{
  "d_model": 512,
  "vocab_size": 32000,
  "bias": "none",
  "tie_embeddings": true,
  "init_std_qkv": 0.0203,
  "init_std_o": 0.0048,
  "init_std_up": 0.0203,
  "optimizer": "soap_variant",
  "lr": 0.00231,
  "weight_decay": 0.1,
  "grad_clip": 2.0,
  "decay_shape": "linear"
}
Each number is 500 + 50 x the weight over its row's rms, rounded and kept within 0 to 999. Layers, rows and columns count from 0. Numbers have three digits each. The size before them is the row's rms in percent of the matrix's.

# layer 4 attention output (transposed), 512x512, rms 0.0753, rows 77-118, columns 256-287
108:565430568494486516569469498518412581473536465542554506545422480518564541535529567521477470573506
115:436514554567535493515539496564497441455487490538509484519523479549448487524540487492531498517486
113:498510534452446517550485533435495480525562458585511434457519613426436532491496486597500481588527
110:614562455466509504479529434512453525469488534534492472555430505482448547572581580474517476566570
111:592586488496554479473445468462491523454508392512494490464530505571527491499453521461480459491461
110:544369510478528420500516482486454497510463410509597403488586530504518515453507575499561567425464
111:471513523542430477414445502466538468474471563555567527569562317492408471521517480569552556533516
113:507446492491475444485599539440521410458518591439449509434491577458483422458471450504599566442489
112:510508427441523422553391469456570543487525460471530502489577542563470530467491553558558498504415
110:550535512467420432408502581506526469507453405532488504503484388497507553474513515373494563446547
117:427532539393467415481458482481541512522468524479507503486565433507410639567445401395555523553567
111:507458547518472523422508501492556508497535506512478564455553432603528477503428455567426479508507
112:459411504580462507498472497490497599523495469495467533552440476554441484501542493524441485482503
113:483507500490537458486462578504522531525449563576531531457517532504471453498466423511450419533545
113:529609477504491552547463489444517544542619446399513474408530510497445484486411556510438460493478
106:542456517464436478521476581465522525572476511523456454487491500501527461527486540429449546505450
114:520506423411445451550495522578465534534535348523514412527521525531484483539531510541594583535495
114:569449389448491528459447471510418516480496496540520568457535494456505566508493482500480497465481
109:429562424443533543522459519491550513486518545586538549511472515472446510492514493413442520441428
113:439461499528470461522517496447508422489479521500461528490552534532499502500487432478497483436407
112:544585437445471502523488521466563563551431592564433486512475507450383459588392488511585443505535
113:574510466559433477459504609502577539558556580600469577458497536456552573492536457519531513504517
110:505546445555488520535474493505498503434495448433482525556536531505545482439499551386509402473544
109:542579449537464471567443444508568511571442430545494480464469550553507512514604503493448632568640
113:525570499518501447448525493456535503503479512479512579585548449474466615531454517588419529430555
114:448485512488574548487536461505509543517519486494554527494564542494497509539495544566430514508480
113:549506431471476547512513624580435490571560517548586485474515470538566522457471436463539432495507
113:541572536487488509406465539498470583494541468617553444480416535505481495454533459435539554486512
111:460557421554503659537408508448445620579544486457472536435462527529499616566504462491458497532575
110:521540483605494505493488531416551461375515482577493516530424454556482505503436565430516542570523
111:547541472468464408438571614501558578465529401502438546528546487437523488420542527493484453476591
111:388649447534495479455467392432582517533518415478545475435477505501476559423591500542492587453492
114:476439484470473476566584525501575551526524516539433510578473472560495475450573559558474495569438
109:412533602547422431606479504520498406514509505554461494511528481463399544478520517526435474555629
103:460504561568493498527479496505524463499484518512443518517433481587515546463529511495426522503485
113:437478498471503626536578436443561434438479481455497428446511446431478437529486441515534427488575
115:513456583555480500521579572516581485537500528464568475545538544447532468467518525508439482532556
114:540512498480527387533524574613454441563524403415404577521479469525522470424572583509518462547663
110:448559529496489566441394566534530538525449583564523492536467367421520568507539597465570562547576
111:519572511538419471598514473453538527485397477477487528444467492443510475496525353594464502531536
112:461474567480582480520500544502416503520519483578495576545517588485394452424462504534509474527417
110:515476533460427475464461431457390451498546559469458515462515557480471433489538576444492529532479
# layer 4 attention value, 512x512, rms 0.0854, rows 78-118, columns 256-287
134:544418507496474519543469543410560471455477476488550464540460519625452502554403522500500528584504
128:518509513488520465431431534477514537513456556492441500428478511511488448552520570631528602550453
124:469555369406545507514551420453467409477514520479526540509617552549570448442477409467522514536508
136:509487491483490444478487458574458454512521498567498501545549427474404459514417480478490521483493
131:492512534543505509534504489512516486498365535514506492484428519485517516531530475578415441465528
137:463591491452533509477465420561453570522428495421521506438547536442488479494497486560488539491485
135:470547462554550494538426549521593544528583513527485462497406524476492456502427440455394576517539
136:516526500450480475508592462403470456489453605565495409526454503410460456542465450513448564442564
130:513554564516484517490446417497483617503501507460522485541518438408481451539603600521420522472548
146:488491412457402430494441454505477566575543470422447533542394486527584496492488595489504550520532
135:505477485423533525482473437546483516525541517481464456484477590550478516505615519454600401487538
132:474437475475515554636512612475467526502557541563528477499521474580511590492453509521473629463486
134:481483491533497438446462451544498509560564492406529430532421583509454567424506520472567506474478
132:501520487501407433536478533518373369508449443510496514503482461489495604510470413474564496475542
125:475456468523477606520486515492550490463399588516398503455498512574447608518459573461473485597561
143:493460506569519540479585550447511539526565478518488460521557513514389528447476563528489520486434
136:439421525463506567500537514511521463559522455501485478520456472482561510434475563536466481511551
129:465541545506503427456545547508533499609550516502490489500417443530496411479509604509501466569526
127:535514470502486555510496467544492476498463547557450466463442500517476551497535511460491587480543
132:432485501513608515403486419536530477484519476543502459519509540536516484434519475467503439488467
126:438485449545576515561491513384488608532438426466489528422555507594438450498492512492513521530454
141:472457553545530482504512586443598481522533589498518578355541549585493581540566463521546572504541
130:462459515533528567494505512455542367449458462501552561416457498465450550506398541481532394534447
132:536498474410513525577549439459480579521490486452429457463350416454522502511483624446510504493533
135:573591537583487542496474505481539456501449486589524536421487541488464471428489513508425457532620
131:465457497615537455551523388473554454569518483497536429509534589518462562527419509495425456558500
138:497543471538444481535437534536541527429507440480540391505536423493512571508487630505522517462475
132:569541478464492513422539475535625536491398393468511473528578471502478587491512448519485424496522
125:516515486517476554554489467468442551514482437469544488495462479550498476533545516394518570477560
132:505554605551454530458491420463435549486498506592485505581513488473472560558532601509463580479450
135:475461483376400501494557545529465485479482588459477540498392420511405481590399491542547489575539
131:520510455511492463522472542438494538505479555475515457439454423456593531502558476538541522513506
131:597502441533526532413508468518467630495560518519496505499429451604532456438473478557562467500429
126:468505538478509629525441511563478474541586496499509518390553478509459440557526575491517460490591
132:517488404532488467600581499527439501451476446520504467529463453529499506567503480436597538483457
140:464590523446566519544507446444394530513599525598430529431422410441402518465464442562502523483431
132:581440486474487617456483491499522580523498516467468461574470509407392412461520490453422563438478
132:582542418423431479502463530542508456511549416525534491469449586506337467489499459652473450526430
134:525456470424501529532497532521466482518466407530517574543455463532549573347563568450568426541507
130:509605467565401483563446490459535555496498462405496422536490486526443556451471384476556537422519
133:485443466497502550553472436512541624440451483525526568522424577482580535477488510386575542424486